{
  "vocab_size": 4185,
  "bias": "all",
  "init_std_o": 0.0123,
  "optimizer": "muon_variant",
  "lr": 0.012,
  "lr_mult_down": 2.0,
  "lr_head": 0.0115,
  "grad_clip": 2.0,
  "steps": 5016,
  "dataset": "wikipedia_en"
}
Each number is 500 + 50 x the weight over its row's rms, rounded and kept within 0 to 999. Layers, rows and columns count from 0. Numbers have three digits each. The size before them is the row's rms in percent of the matrix's.

# layer 7 attention key, 64x64, rms 0.396, rows 24-63, columns 0-63
074:469559410561498436554470511477470481590495505376498546489540465417497420466448548470508525493484469425543600455451539537534507527579437498501530532574565542508513577462493508416591449480487421
066:528537417500506507498507468471505498439438595503508462511507560488474471450493543591545400488554481498546496527531519582329462455405507519482583564549448433473470523459530455444605510492548493
081:533569637466545432440501486523530530456441442486494469448550508519552411519463512488448497545500539490481599483504519437564464470452530545450450505613490526564581460392493532450505415565541470
069:450332461494463475502540471528581481519578395458468545528469531520455433482488518420524566508512535529459414455546570503534522527613580562476521506534546486483439465442483506561444476530546544
066:472484489503417488492514481564442484472493509562543595482507502460492430455416562543507544493490560474513612423501475377551469480442451519565494470524581533436602499458541576392509495568464517
087:433633559503538458443413428487472563481428457462515495462441499533541545483460395451517514535515494443486545463531502444616558464520498499434421541527615541483483552530458520499514567556514456
066:477512486511506453394449566519426535550516496491572507477448524534478459505539537539453578542532450521557585482478512419615478499631565472481435540505417480572430462526500388432489494493478519
066:429405545407505475502532512482550470444504468530542518476478491474473452443519484515527553496502398555488500485514501509591453500547550564444462558478579471642494443601551478554434505397495578
133:577531479387538540488540432475530511455479442444417486597491507517529420453444580474596493553493478564498500439514529655546537429504468517471466499488542573451506497456440498529503549543533433
111:492418446578416448550481486490493464535475494541489509552455498615418519483570533548533382452554542466481520518452458486498488522638524512575577440472510527467420513426480532471510417519510564
124:526468568459497519570519559489415437504424497547473517575541496469495514543510388525536556520594437529475437452482589471446524582511463476478580450511393441510497568488503466395498547510434560
108:477504556516465404517549533473484515508522561516528550526475537490502490464498604577504458483541505539423531508539512577444397469403438513477424531510345501474476530449479533559614544432493442
131:392524536496532520485490472576463598559549483549495461407515512495518495402567455536540533517502551522417549460447483411514550492463386446541521504409466567590519487397494476533504521521451549
113:554557530471423482413504603525464483469435445492536436509472481534471519531495598512444508447486567483419525537535501485570557423516560503434498539550603444461453498376537493449461555583539489
143:531507360466488489565463571502577597533504452559445476473401506521491432439523593509481563550419526462451485525448530489441524483459520520523502402543506488402499512488562625482513523510513522
148:509513575409472532472449503487544479527475574426455452525554508496493542553501509389516533516494401512466488571463500443536451517530568501552539373607458533563467442506516564442442455608528504
133:500450460575498551456505432516477524429553377426548494555546444449489477515509508580417488483518530450507534490563547427535469622497506479426617533507501435489507430473565542471490444526526586
127:541524550483510496584484582610503509467562456520464499495406510576495549430585468463582439536426461482562454442445438517510554482559487556586501485502514480440449523553454508529389439491431471
138:499491505405441544457426477504537491408470537564487474553523485514425523539427531485635461492440460484597485483481538615459535545521502491510569479557624504443480475449487528500417551449490550
124:477569422546512562499538497530395458382578417455458525517507412472525490528453521518579502520520434539475541413533558468507431560424494443461526518482484466593488557543513576527501533582463448
129:507540451520500538514518530436565572555511465523482449539489496564521479464475418558424545478605528535405466511522508484387474431585459408467401478484527447531475442513510500523632556508555504
128:508488510470472484471511458484510522553499401550509469522459430584570418489453429536503526491593444561437482492500611465500485473549546533377580490535498477471590471404460617471522507507509556
083:446478517508447471513488443456449520474603445580523440406479514416533509504472518521610491552533457433558566529528533456535458565517417532471379519533529542486595457469496525618467505486470539
115:420557488513519516514422479593405491458450505584536549416519517515540476515481448626538553466511487459476592489477465521563594507462480442470482467517582477579461520489510434507444508550444389
110:516443570484459413626456484519532489597508520440506505503580526454431481484482473340513491515499509505502528510503515453535521445484608471552535516560505467557553435452523494438406531597513531
132:515511539443453448494413443501441520489391438597520558438454523508479501420498466482544593508541488512514530633501428439496498515597533484559472497524536578547475566518462595419472482484457483
153:590575362571515475483533419552466547511522496509555507532559424456485469468601519511541512431495517440538492497542566492443525562475519410422492579464511492559543496531447452448395453543483488
127:461451433524488421528474473492537583584456476487440492576510424510506499542458445521549617438502557556541489604521616494505514463528504443532539506488497465551506568485416383496445442449463466
123:450482598546437555408460408496567535495491451654482462577448448552506485571437494566535523520497424480496481522479497502545459499442462496491553560458507526432542493490541387480481535467581526
117:520503563502609528567499452447502555456501498508433412523569464554492496572483467483446428437455579504593482504505520568594597374536457517550474442511417542461504480525512514469437498466445482
122:572526477498480441458599434500410501505497494486563493484535506530393469468530507497563485529552478485489598538547452518573419493588551518539427534452526559453482531480422530456565446364561471
119:561429445448574487438469533476547535544587439440499541543436583537454469445495518524448455548446410464590480507521516473542619556472515583527459462469477489429566506557540530450456486435512565
128:513524440490544489584490528407548512496494514462631507453523510562542459510445528465383503479441597479470467549508622454561624437483526477498403466510542490505507454498522484519428510492548440
116:521572498461464515380527408516479525547466512439401489597597470517532505567447422469531497542504448500491448492523546483432408451511531468488605507473403541585552509540538499557516455544507534
129:459553420549505529389511448506531530453515586490508524503570512528464481525385539550443531487473478475488507515536394505447480538576467526424589455497560580480485463569546421566531506538396449
113:450495455458436499539541503491456557663561514514515530470524531485524456522466507482532551493484555490528480561386612449557473466464425458599540562489380480479531530502476504425425448519514521
123:572465521474519495515539392528462555495514570528477436483535421539547443505569449520561447463515595527573454530586469473297527517461481437441517538488469462524492489491441511520551503522521473
127:466494578574572460470524483539468560489505510575413415452547516629465542531612450484401501452481539468519460494462483462465444497357482511500526493555488517535505524495603515430496495554484466
124:545510580457444488498470505513549510444440461449478488497497543507537463440532474477494528558517466539658419492582529351509571507505478496471404443489491507516601518497437576428573472508527508
118:441459521526587530554536468492567496439504458487442485515481490502505576591369400489436507489466577507548582521551507429506510486593505542561543479481478525509501404498478502575410417491578472
# layer 7 attention query, 64x64, rms 0.421, rows 25-63, columns 0-63
066:491414518493460641458504583440506449484418485499588434550480601461420490501518545527518502528431577526495482500523457577484468483444433553438446472483510469496601555478536554487528580432481512
062:456518533553539525420519431534563532430559422425426515559498490541541481524535530439503504554497504577472599446515377488513467420577507508530436522579418578424576511494457513518485459480505457
060:605502518488473497508507473523498546508535443457478492413465489545517535499550482464445486501452544504424461547418542444518499495508577589532528597507548361484424447561436471540532384461556585
063:515502483497549449527493461504588488489477486481516587538543411517472331500558482455465515462516564410477535492489464521539437529575492499504523486560544535498564381438621543418486479529532544
072:436577478387463468486554447571499569607419561487492589512445482587542468561449508446526486527439540496476511517442563433551470496521514541444441517478417478505536483525465457524585567573472463
062:482402402560481428481492448593449495588461480456547550463521505538497543375515548509463620468501440539561491462516530481473554430527471467476565472520514540503438464580508408528567527468544525
058:512457540444438451544506543538475442619583400475485556475486500455547511489520586596515482436575472601529548386546475408470427487470494502505583537491507468553439470544483468503469506546476520
132:552461459503507462519567408554553542496458473422510499468573467531544513507407535512551466554449390542492460474492573591507515428535476496489364514557498534516528557396516548556502509472413559
107:511467454441497428525509492574531523457567487556562416570416525497430571526535402447484495457488609446441546496516464516406503546519548489464568527573558492462424534537483454469577510424490563
125:477505530492503410503440581505492431509430478474544359527482476503501567505475517475543473485608469536478432493433527519518518568502455536518614442388550434572508539476591550478575519471507450
109:394418587559473602471605485430478544552408506454494489536450496474519567496535606514514518461509488488478510399555489587436482415473490424475470512491507536482475575521540565443511530481500454
142:387528420471537466563485442541419575561513540573469484483505487470555545466557395570582571478456467502487539553504462526545489489508401510446548519423442466442496437506546537440554527572533462
113:497500497505530505539452512466498526532482469544611526493468459511390421609539397485563467498480529508386593452443539545567419521531545525466434553614547481549439474499545505448488496470473534
139:533472413482412528485501522421544551485503403602465561484501493608443449500581495528507517580385485529440488483514479537420536516523445454464446460563491481575567472560539573474479572484531520
141:581441516459477447489460543526445581502408546468441475477539591448428468539468399446466478575521531565513409462409529462525448501508615527532568498515442567534516493551550523508460566488551498
132:536510477559524429440562511425508510454626471522518446522485447486558438489482487491451555471508509513533583450473462490462437595460529533461606502447559469540490429458586496474425430510568612
133:527580489483600404510506468510491474465443488522425597457438500509479607498565401463555428554441534503536486458532475509537563501492461457643498476572562498472525495505522453459570516511430452
135:602453480437454469517469435567571474481453458515546541526446482517565471569450472522596459503474547529536386475432449520561439539501593494452502477581568476518530515377520443548474506572482503
123:573557522460520476450560554532515504522493380470497517455508460354529513517546557514443523505579403539563502452506504593484457483504420545507570420495482407519453479465541547540425508586502480
125:363497524519425534515503497533487488549463429459537508489467490536558453521526513478450504531508485542473572550515521524370562428599519528349493510399450565562476539481500459438534539488550525
130:511502506443463467560455439504537617495474390496465436594492527523481512509460560490515584556474532596429567530481490501534467485533435464407481446465500446563496509501614476414521489443550583
089:494444475451450593462538403519569551496544455548507599453492509539487564418534493564483520479455466533520557526473441524543526413385512519544596482413485453518460543442471568480533415492558548
126:444579431454546534515489474509486463605517514606484511444492495395444504497495513490501503455442499456459459561544473493611516532594447561463544535472540442570474533413527517578497524519427385
109:562440531396484404545477538480393515512520586453436484495573454490471454559526455462492526456427575478473465517422522485577555573485509458540459469471526592524554473482489602495515450555588520
130:484501436531425503535521476535534564449491503570484491448451569442422522474510485488599513459470473472457464538434500437525497488615528535528524395538553592588540486527404492444569459457560406
151:581557487499604501505524501486453562468503470547444540498592476487554364527516561500518536364497438417536503571507499477486508479509432528462561572496562434529505475438438441427541452479494554
138:475542508536539514589489476547511414556536479546468496451532504466494524589455507466521492455463572584508383599378536515448543506589503464419521513465475476483570524471428518447493385451507541
121:431512400516423486484482422510468531564550450528500413512462541556603538527507462591481522473525498598473520505500425569569402517479503494487550522534510475468609550419456482473450474419468565
120:471467490524589478475466449575537424517527518454424423529499564607477525591464444396491572574442498532505426551575528552539562445492497488527517536523542529464497479411437447520429442550516467
127:596463481516454482475476436492533552492516469492526489515451566483494561496542592479552488414541435417471572507479494508446437408536539531525492618518503602483515495552390464499585398527450542
120:574499401525491482504531546417541484435465493552501486513508485567562509404546524458445510650464487427549452452523522520580534514466446437518528503509488569501511435555504477502516399462475634
146:496419453581460569487479590497536444548523550474394520457571510496444371493471503455468570550388601474476515543517540486531620465552531516458414538507518460466490459528486479495503486520478550
130:525508517521559464511454440563431567516456553431487461471559481496545524577462576468432568505633442621572466473444539458481387529530461431465539454497457537501537501484434477473481575501518530
129:510557435573605567426456404497467454572472558528509526543493491509554474453494480536390517502542495485564492483452444481464420502544532550413463487563523552552432512495466431618469552447553483
118:483491462580465497535429496492523581518494572534359526515536470484498527558617499442539562459435509485435499551483532531483536562439537443512572459387416451407591494474516538483483476469531508
115:421512665460526479514516427513518510413493472516482476538575524478529499482503497481529568380561483460636487523546488521498438465480508504362419486462525471543551503467446497448554530531486492
124:456532558548559428478415498503455502542486495586479397464486508511443492588521498499460553462474453508544502471599400461578577486432504517500576514582365470527510491556442558486448526492555488
117:517408566468565469416532500457462530402499425495516540476547545529545543439406507463523526600498450461595483567400572491569561525563517469511485428493436479527539475558453516453503537438510549
126:445474534549539459504434450540455445527658470436530521501526458524439486501461439483458531513464634569621411519515514502502468474555522462511558395483491569461486468471498477560524437500510554
# layer 7 attention value, 64x64, rms 0.444, rows 0-63, columns 0-63
102:470478511456606612555565474520518526552473581519458515476508392443462497392439455541501577469598472444430472502515438576544450554495472438478436539471490502476505585488513583513474465487544520
085:447500458582532462546383455476533499571498567478473524571486406475635520477498535539443413540469469517493407507414544533495496523470540467548471537444581578550515518472539460410516463463539532
090:489492494489611428443515441589496454468464547483525462534449498475485583418467457455499544455466572457507493533609446617550466572471510468470560454473480487436588608503462556476516479461449531
103:504611538431607615459621506535398490484607479492548527506537534499503487453437448491525542480430531524490491551417472483519447482498481505426487486587457435455461510413520475507557509486468538
099:579540544452539557493419486394510532589535448492560471531466491588493576443409546525443469461514506497542542529489495485448515535434525530611533512422425567544460508466563420480470481410487546
097:567480389533526368461543630548500456457427500452491449469556411535530515508405536524488551504521414573559521431568492542552522483488558477554504431550496505443542519497463509542521477467515456
103:395540528558398510574556480475500515452561373553576470519526423460509490572486470582535460416540466548540534453512522474462559432511557488570497448466467483459469515528481578444533532482404517
093:460529457501449424491448529528495483482525488517498683494523445441453410530496487478491553523612525484543486491513486480490586535540508510568534452443558458503484375501555547486484584492476386
088:533475514531424536482421523425480502452561469460494567532463595529556373507513486529461444479653513523551488430532511501452478499468563481535541576486599454487456494532504496565406428520487543
086:405510503424482483514505433546550431514508558523560508490527495479459503439496441590528401509460596542456566530438496453542610490441573561468550485546449411512424524448509563472520477491497600
075:465506432481557531528562478478423477586541465525534524504450511506497555530453504492435551529545557502553446399503473406488434530463652563436452545485530567464474495499422550544418573465515441
098:471508452503466413502487467429546561456435436447597484493589464638537574449501530565478580474560463602576540427453418537530507482465494511571541416528461495477475473489479478493451493519500491
081:543392499485491532528458544503469512494498458381460487476504550628537521504506530582473508552479591504593565569455464478552440484487507410443487451471469441429557449498421460552592499502519555
076:564529399496502528563540507600494511459454452485473548543595477574484471510469468540503541626501403487518502550533461431463558564477422505444402505464518440437553528474402553505492447546521475
093:585534424454418522493500522476460516479501531436517502603545405531510536507418457536439528467492465368534577515460528495498513435543517499469386545467511651550543523471511521566507498468468522
074:507439544476438602542597538537487473469458525462525552489513519600504550431453613492435595517449440483566501564518522525482492442415541425524433526407438515503438484473460542522486551486455443
088:476396531415417571446544462492454415499563492549444476523425424492444480521525430469508434455473589551451446499515551564485583569466517525549478526467594543476531484549506508552509433590533513
104:491506503469507455570537550418579553499504525532533446447533533465464507401485529558501508440507404443453457557486494512483498595535555531514474504557385635533546539512382474485485491396506503
083:501475560478515511423466533513402477500513460581515597584539556399461535490445548451493466534500502429450473536565573600506508548524422500556455427489448527417468500470487421587557467542549494
082:491530566504489593507454530553465538447460511501425389511480500456533482634599558427468515438489444495505595551490564456466504500494478597533488508445519491478504355539440473488542452503526513
087:465490509443458423527578438536472564468424538489552485536484485465444597460481561565530462420590484577449421551495579444574462442524466607531458529438571409512474498529550518494511511521486478
079:451573439501384429456485462510590438546553516617489504503485558475511490437523442542570548523491509496511418471480494531457434478483598590547464506520539514531505417512551484520431464494614440
091:517470471570460608490509549517486489429599491483490487496534572495514513540574515515502494513604448556649524489511539479503457389480460439421455473485480514537381507425439500455584467479515493
083:561522517375508460530356490539558492554518470522554535505456421515477570566474538420453503526548553482520492512520477525523443545474518482416541619523448484458508502463469475603510466543384514
086:564426521447512502480469552516476582468532461491482454534442541476479522411499528504547597487508510433526521446410538481536372511455504476442504451627546513585496474613408495490503535468569544
083:473539478520564490513412498508486563500434541497480466542480504432474527484534427409537470465524525463528468492461616482507497515539595510508520502435516543427547499563608468423596524334520527
082:533550558486504463562418486519446530560379498461512444566514611529491441574559594511586490525465471451524516424446474537509466449481491514492503501466492502423561469523438426487503488643465454
090:482493513494478468488511472466591477413421448528508458465578518492462523569552527470479433502607444396499484581461596546558559492471497487532594487519529463512480509495456530617557498502392419
084:490473523496592458520591494549624491528539555522605431512426438429488522530547473449572495438461446456456417513411442542508522511471534543554505509472523494609516450411487528442477461552494475
085:558577529557519477485596584473473476518516430421501377477416476565532453597527468466525480527525526519423546485543534387436494544454520571526521525437530480533486447528484454573452532441557460
103:548484458477498409531427518585461488476527452553425555503566558422450526477432586528454514497538534554513423437488472535472495456594425471493481528521422626546600510572492538464459529459493509
075:494457520507560584469550420499499486447447519472520483509459506538455469435562452485471478548542561543485499362444618470502498496408552479521461509499449549485439630520626506541482560464465521
101:533541476495500502497430525595469422571489553517502474458440371488538534427582464370504522527541552471577530557520453527507431552454524435539447586481524515560425515464449573520488548472501462
107:572529506529520463549484565388581477471489530428562537496580470535499465532439474429470489428520564501468524575555476435519617479460389465532548459515413470481529451566429540459538533500522437
118:551475491501415454522526526540481495436592499479442504453541524486513463460455520451560443599553423428548476475549517529505479476497561472425537588500466497399552440526619509541471586450593447
115:516539517561477438513539526557553540567602426487601538523593524531447439467493436489460409472424539479520471540489531628476544502511491546413412484513508534475492521461478397475420498477493446
106:603497456447489573528509507521517567451540409468563394595472466498431479470453533478532458494492482577499434500444517492534503475564453414508477639470563505502475480536391537471542548471535563
107:532611543516442453456580382465495440538518565463571511442546572495455476538568460463566411468444499513462491612430513500481527466577455492474441505469522526478488608512547471432489479503520558
122:508486547442461495470410557462511384529480500422495539522439528464388407544558389492584534483488482621536497510569578564498464532532481580497528456429510541505477497503450479520489519545563533
123:502460492479526492529438465549475450464508490522579456495524463439478552532435445455539459563496450387527424495450498547502492505479519543594584479619595630508459513513549450482531451590441467
118:609499480533574509554595546466532522563511434456503460475514575482572508488585530467520506468572430426544549429456433413532512429438553456422477398479497474519545566441503499498471459545461535
100:586483488460487507500415568491524450481510425457522454483543582571579560576538492483507392503479523516543508537367488559498543484501486486625464395521568499478523434505503533465424571516470477
108:546465472470484445510537475355527505576517472573510420489476530404545465535484516481490531550473443452639504494521624531455500472470486470575409495556531515474475552469456506525587494451577482
097:569493432540370455551530553525625502472452499452529458488407497498451543491477456487449476507390529513474388532521460490533429488573543507497460543523611513613488472511560471532526484527514487
106:376462529503454486430563528473429532522536552427542502552503429472467485439622534424454542520594570466511512579510522432524405425509554547440496454526532485557528484498529478462593516489533482
093:553532529532452421535447523397533532506417462502558489421530543545504477492413531457512514500575467470453532543534415625494438541482446547520478520493443526465470455481461642557569439535459510
126:429552482448505525534463498515463504522454556524535523527566487534433575471523554447453497447520460407575481544615476385527525565584525541533538484422512506381517487513466575388465487486461532
108:630519405468516511316434501477522490530536445443487476486456516505454526525530524560433529563449507476500470483475573454543548573511611486500503422498494496441493471511530482522571473569561549
103:447599500500522420527464481552449580479592434473511488528475580473513529540493446635433485420494515571503469549568494497517398587463484515504402489455476449514518491467501574570551480510432479
109:558462425578562559486520484540486523514442548495509470505485445602409475403443407518557554568538488448508473531518494456502536440526576569575411486572428488406497504513577551461472529510465493
122:590401444545428427409532485493511564522410552512520412450583457536480497561528512559529450560499482506499563477510386470545468562528480516570464518478451487568530535517470408493429559513480550
104:546450434381570520532410471583514513518487490439614517454505550455573500434504586415534484533509529530569536414535393473493506519458455547493479493606565488481508526542454500462460515455539505
107:457473499506519522491481535442494546522442461494420455557573502513505535495561385469544470457443546457472500487525584392550531557450348549487556603493446552571465523530513502451561535473549447
109:466512540523552381480522505530529416518490440555446447446484552527497499595482565496510535503478510539527473512470497469527428570488394610442485415519595557505385483490502574531488496436458582
110:521488451479420519402510544487588456514472601548472545442560522484532445518551396422469565555452572561405496485414457473524510473501540493546454492533496506471462478562532586457503574603477509
115:456568485456467493502547474497451464486516455586478381539555462563490429438502543580524534489493472580444568550474484500480490438438528505485570459508502586451502599606462473374499555532488449
115:421497441537529580536369440535565587492480503498518474406501475514525420493549549523475530568425472551516508511421533553524560522488441501349579463481543483503574509482482567486511467483441518
092:425503546538501471546475552569504496554480501546417456462483522564440483466481598505488437447424533600441489497525501581510561423471535534502479563440402441469453619464418474490578477525542512
117:442473601469533533478562503463577518472490582401552475499505518454579540498544507532492452526448452402397463456483514465505486528530390485570522513512453552427442513446494598497524535498542615
120:539633528527444492500544567596488557509501490469465472469478483522565453402450406437606529452517528450533494538472584440454489518504427398587460536466514485469567490463517509524501475533415528
117:454564573518524490526482553490483492486496577486500408575477401451533503514474500508535586444454550491526437435446431560588531440583545474433527457445478497463395603541482533509422542489523563
099:526523470478454483503470446557426462542461495542529544479546505451547557459445513442472528508575537576474528522538441608501427484463519429426586355476453468600565494453468542565466475478573521
108:558522524465443498484515551501480560427613490477497582355513509557391480441521529500492526483508516526464447456531503575534537521542423446513457509604439459553484472477546560455395546495498574
108:525460532424469484456458510503506625551456440449487581531511419554430447512478533570540499505598523574515459627461514479504523524409450529466499524540486430507439520495461560435547498565425442
# layer 7 attention output (transposed), 64x64, rms 0.399, rows 0-63, columns 0-63
095:597483571523415442486393518521542484378503456489485462516502501501540534537527476421492549480519497549542466453471575491461586494443541497535504486549564533511495415408530558376488574565533450
079:503545494395511463518512539510496521439428482610527471396579575563475465514540461503502582502444641435580472532541454440527504452494484555472403479529479446490518452538444527505456577483517525
081:557480512491366565478520629455444450524547428487526436469409495525578538565499538578458565520557433559413524497499545486503554417463528505451464543527519469505472421440566519455506495523531480
097:534481511517395472558469491528478533550542486438392503528493515525567502533576496490466464575542397476488454388469458565498511526423547422563498526476432569532435513507539559444463539626537487
083:437582544465494562499525451561460561466517571567434529432507428535555481466554467508527492533476515573533466482480483421513497462490414524391410403549503519540460479565431508502524598608487484
090:416462467433476487589445544456531515617467514621545506518454530570487501480532485563458476462510616471408495538436548515443552518525509463427520493483503397467557488428588468471537503487490551
088:612468391426547515522473491506538459517475692447482528493459522485454529523456452403406537508471477462457528553527546528488439486600518523507489444497520542513527421571554492526483507474506541
079:528489419465559482545578439492525485503502580511487395591533478539478538490446548500489400469482511507451484522559468569445459454527461519456477501530536579392513566523418476552592494452442615
085:485589378464663482504488502573487515561466441511526528503522466479492540436507529485571526465380474513446511600520501476535553483533386511502477466525424569541541531460478416464512472485511509
074:604529486513513487524514506472432579512525535468483563463527475551479552547579553512520533463507420448476431437581526519332410456508471432482476495419495511481549429576485570524486540534534433
066:601476452520427454561498511467473474423495468518444505538541493557522515525544470465609470565438470463509427535483587556507616474474401573580542522525488420440443579453482537488469476455477552
090:471505505504497559567497533557525526549511682525404549499490488519506442540526508441458442501443570504478493563472598513436480491612492453485486503527464444498468460569453390496514463514404456
072:418552425567453481512491542518489542539445589541482466506489493399531558456520493551606516500465515498397452436440552604463486561455493462522550575549485409518449588473529498492435527523427494
069:462387482497471475514526535419482479519517503560560562566494519369481532472490535494550475422553547466458625467455522555546421551469540592539591479491483539525387477448544502464500495517467449
084:418478476454478449520492486560548499516475530503436469425424513536517550598490527516569505465528547590536436438558575500506466490447451568470575382616506395539440553488507567508468461472499515
059:591500534599496395502475459516440484474444533482453543573502457531466532514514414540563431572543495550508532408383545462541420547493433462515574528569564449486495419523523521483453480512491559
078:521617478557521481466457456480475533524408406484561482488527610443486534485476551530523614538496393503512560491454466405541397463540434553408534515451490545556494530462481518490547521488530525
083:548475577481525510490464535536485470431464531535492524467507495551570515486570423529486459497500554513551489437471621519466604480472414481426491451489571324544513464447537474515521579547451445
086:522511399482480579433497589445553531467480474521482405571498459546565435508522558511478489504532454579503431484491419513397502542419497500453518480440513544482537513439549440524515608610532556
068:441491453501529502417474420488572542481517526483551568555477517426449449403399497551479420588473545502511515527579462483612456461450560440508449469488566579582556482480563524525450520467506528
085:573422511565520577480531520512572479458525558480452532521466495519464473491541447471476557513394519484609446517553476502344542477470518506466597426587438499462534415501522485556511483463558447
069:466521459439588475489526512536435527553483468508496507526596483592502468527491525521514539433548498442517527422555467440577564484544342484401534497499471510513528568536421558502539475419398514
080:447499449515585451498494487535538505514504506446478478508521473506486486501470468480479501512467539482366522474436429558665467520452484559643588540545458520498575491515544521452362497493495511
075:442519400555514516545580592393429547515478425487484513449487488454506422398535579541499477496522498548500484559495548466421555505459465525548510478452449486549480596480526578413547468497575550
084:484603496577508503501476531554441461496500548480503423504503460497477531635485448500537450488400525466461540537556529535507584507373433469572510570425487403465503570451568454496441496525499538
069:538529453462477567540537491501549510462530443565507439432501497550466463512448464499480548496412499490524568448576437531591552425457503524409407436615547435516573552416495574539473521536452501
071:437478395515488574428528598484534527457564447527552623466504457412397419484422487490471464451481473527502517588507542501523540595482536451534435474568540513537450521543493462547469475523513553
081:470512422529574525443571492473562564531577535365508497516480478536507434416496553504452483537401540512558583469508509524443400443527484539483485504452484489470560467549462433568487442502582586
077:501476557497437449489474475427450554500447453497473541494637519567567473494418499545386590584562480511520493521537547476531533387514435506437457522441422508493566453548470520521529564459549496
068:466433558394467482493485387510496494559555538510474583459512521429558588397498519591578541489461432473568510538444491475584553501494433509496485493419485534504558561460461534570538474452438503
087:434470540528522529502543595483538389428412517569578542514448476506510423521532482491436434406518559466466459532566492432590521558448510574473513484520584439442433574489459463492526528513547526
070:606546548538494471561535430539502556479513421441444552471522490490464477553512505437537493486413416447568559539417507408564505487520545537495502489496523449519557547531352554467454453587507476
110:543451535455411465565540555564523577459488473521487567454423508434458504503599521433667505426440499473510521522490553440480391481497518498587511483492515480526525433501531549443526459544529446
116:522454502529515533562507565453460499540485579341466501572557519536469405580359451428502516526421571528472481546528563491523548477537513505451445470498544544510441455437551487469501484477566519
117:538443508418438516497477470512464541543561505492550477570425539552517589518505589516422459471492450443532617448560521604576406434457497490485461492476530449412533485427542481583497516475477533
123:534520485610514548482463516520523506565471573517426508571537525544511477500552502431448504487395503375490533501557497542549597460450455479491471612496486447455555521532488395432559458486414457
112:587518469509496441541516458497542501437559384464559562580460384570586448526500513463619492482508482489497489504453490551454472473550518465461449586466540583442545469423464485432547474526505554
118:587556453490540459491471451498463532519372662483520470518531610571486512547545499493562454508524444412469496534440496428552495453467521520467505605506436482504451544529471485433570470491454503
133:621445506502486515417548486508520527376414539441509486520510550499587529432462503484543455580561459527567454512460624499536487523504465546606486469503449459492509549549448432443496481422472526
128:538448506509409514464395493536514456534560530588490495517507501467560509534527439529472538522501491484504393538456417452585475544388574478612584489476489524462602440539478515534417511521450465
122:548504477428513504567485605441471468570561429547506397467555512499442506433536528492474503465507444435467532545531486473543633507559433462490530455410455563565470481482513599501574422502476533
110:517410435466510491456419528514657415494530539446466505507476531502512533477486449475539496538396511517493469588439509593532600520510540500590501521447494585477476487436590466469440481537520448
124:413405499484420516545514466454598488544535463528498460461566530537561463476516584555564510518505494535523446593484528508490565430476574471440427575420437437434574521474470515506524447420552537
106:532501473607434551445500569491534462476578513476562596485385491536550503493556474539448528451483527477484545544525458472476501441544523575559446556477464531414455403560426392451458528507547510
116:522475633436524497467500582449483591513498523504511422526552500444436420568539590455464534430540520525473508502533496481440391485500528534451508507482412474506573474619525539397457517477519519
108:489428520576390516582487408436536503468461529512541472542535526506470509432433496533481511462468520468454535502542436546398511400524548524531438481521548626526457540484474563469557615502552455
136:610472520408476415510414468506495522477509470513492495530538481536394491546473418432502491520457567455576483495472482461526516525607587479445554480615607500551500433516498529436517478452509571
121:588468395526532522431536531462581502434544402526501419481474485565519443449545479528418551579503442515489486537497556483482501471482531486424482560519521502576443406559507485508488444519540644
099:467549482618557422471478543461561524482510455439407565485515522467501568471546562478439559497507418478664479384526477466441512482517499467474560492555518449508445533519488545511459544550508430
118:506512466526459487501466471494509563526494430595493451530419537552376548565528436438474503571429559545355533529562460459503511472525473512528504453483514582452594525554495505516493468399503576
132:476535483501597501562566419518511518447550582545503368504495482436473507477495401511548469355545492457466525588543435493505471557495501574511505563438558529483473503441441440517506458539544556
111:530447524391506497556562533488550454495490594477518572496529475449491424366503494482519447538456519440500484467478444506529565521503489453566465473446583564421598388567508556536536466546483539
107:438476543510573429527542481537430579502502482424449449584563474516560498510478470495561547498471600558530446479441517481558476580482421585508599477477406409469454447445538522436502502474551527
111:456426479502509465413566464520583491503464527556486474400470519524493596403491440547543510496447442500586448460514454555526550523462530545484545492616387499484447480602482561495550538441528497
108:437529392473437536506484511520510551519430557461505483483492518451487499506503443490505552536478506521303521517399533497503492524494547597550494497459395499501457498609570522498484564510577566
119:564575426482528453586503483488497481591444511541469413494536450478482496570486581510483483481505395586392456463420487554551505485496489492511527536636466525488585591459458512480450492500442511
124:491519380513535521504531443424560510458497517558533536480545461495521457419478573598548515539351512430491487489516460540539527588467433574420509480551512464522559515480534551500409527505414460
093:431591476532554496538558509614471439476414438541480534476475546572476476492511531444526459501532478502342476452546506563528532472540482471564427522616491452438444576478469536472529555495477462
118:449529470398493420506462514506531481444479537429541446545525456588539495485501371548533503583558530495472543443494446421536466506481494581453475545476477484499508447501647539514567616493522470
134:487519414471450495586424501546480646531512493517436559502418542578555586511557468471543572506464444520527464581526484488498480457548416424498534458406526477571466495437514468426537513469528486
124:514578480438539541468472593552516465515439421494586441489477510457505509575431423546613400559465512534525435485525496543534479440572524515504416491574453455500488525526474497509550525568396435
111:597452463433439529462536468543499496521472501497478554463578534325465474456483567525522489404557503547474509492569539528537430442494501498464476426497528501635518501442498544588518547538460476
108:538522529493512533442493483427476578464466545474496534548449491517461596478586463496543431533463510451461554441502496561509571472391459395520438493575568545516398444501608479519434566523495555
115:451504439612509432495523481463517571467442479486456514605486484509510437460441585542517494415526460563477420500479503570449504580489450476485497423588551567529563545536533533390419489511518555
# layer 7 MLP up, 192x64, rms 0.431, rows 0-3, columns 0-63
104:449520520439500601512406494502524540582574597494511495426544494392462554599436476475547446584412495474584526549549438496463529510488494560445412525540485499496530530485516422434499510521519466
105:475548536575526468468511545579469429531480478536565457522538528464532481468438444420423460576497483490500520423572425548481525478464550537537527583467516349411526512542479444573514467539427560
116:513445493480480495520527481549468483517470547600492453458410580494509407581349464547531560504444485502539508466526508567492456438505512560491458480494531565493457510519674472472521462570451527
109:501524468519528451445500498479579438448465503495529423548617436510551507445420526445448398563466489458615478531470515459523549472544523517466536527484523491518558601467601527478489447392488426
# layer 7 MLP down (transposed), 192x64, rms 0.493, rows 0-2, columns 0-63
124:457471625542374540525472470533562460499525472549531463460447528470446539494546488462517456471433548511516535559537488597460486448530528500460556492557540473341447423432480542516547447529518559
102:523402491548617506431495521406509490546529496467494524603559510508480480465540474599445529468446455531472457557463432547464530480462404485509517585567429459510592475426566459438483562506504523
105:473465440522555376488488544546481453482477557653498458553508496493569509581462561504483467570484510455428514391499508481406451525580506505492482439381514532467549547543435516513501479547497530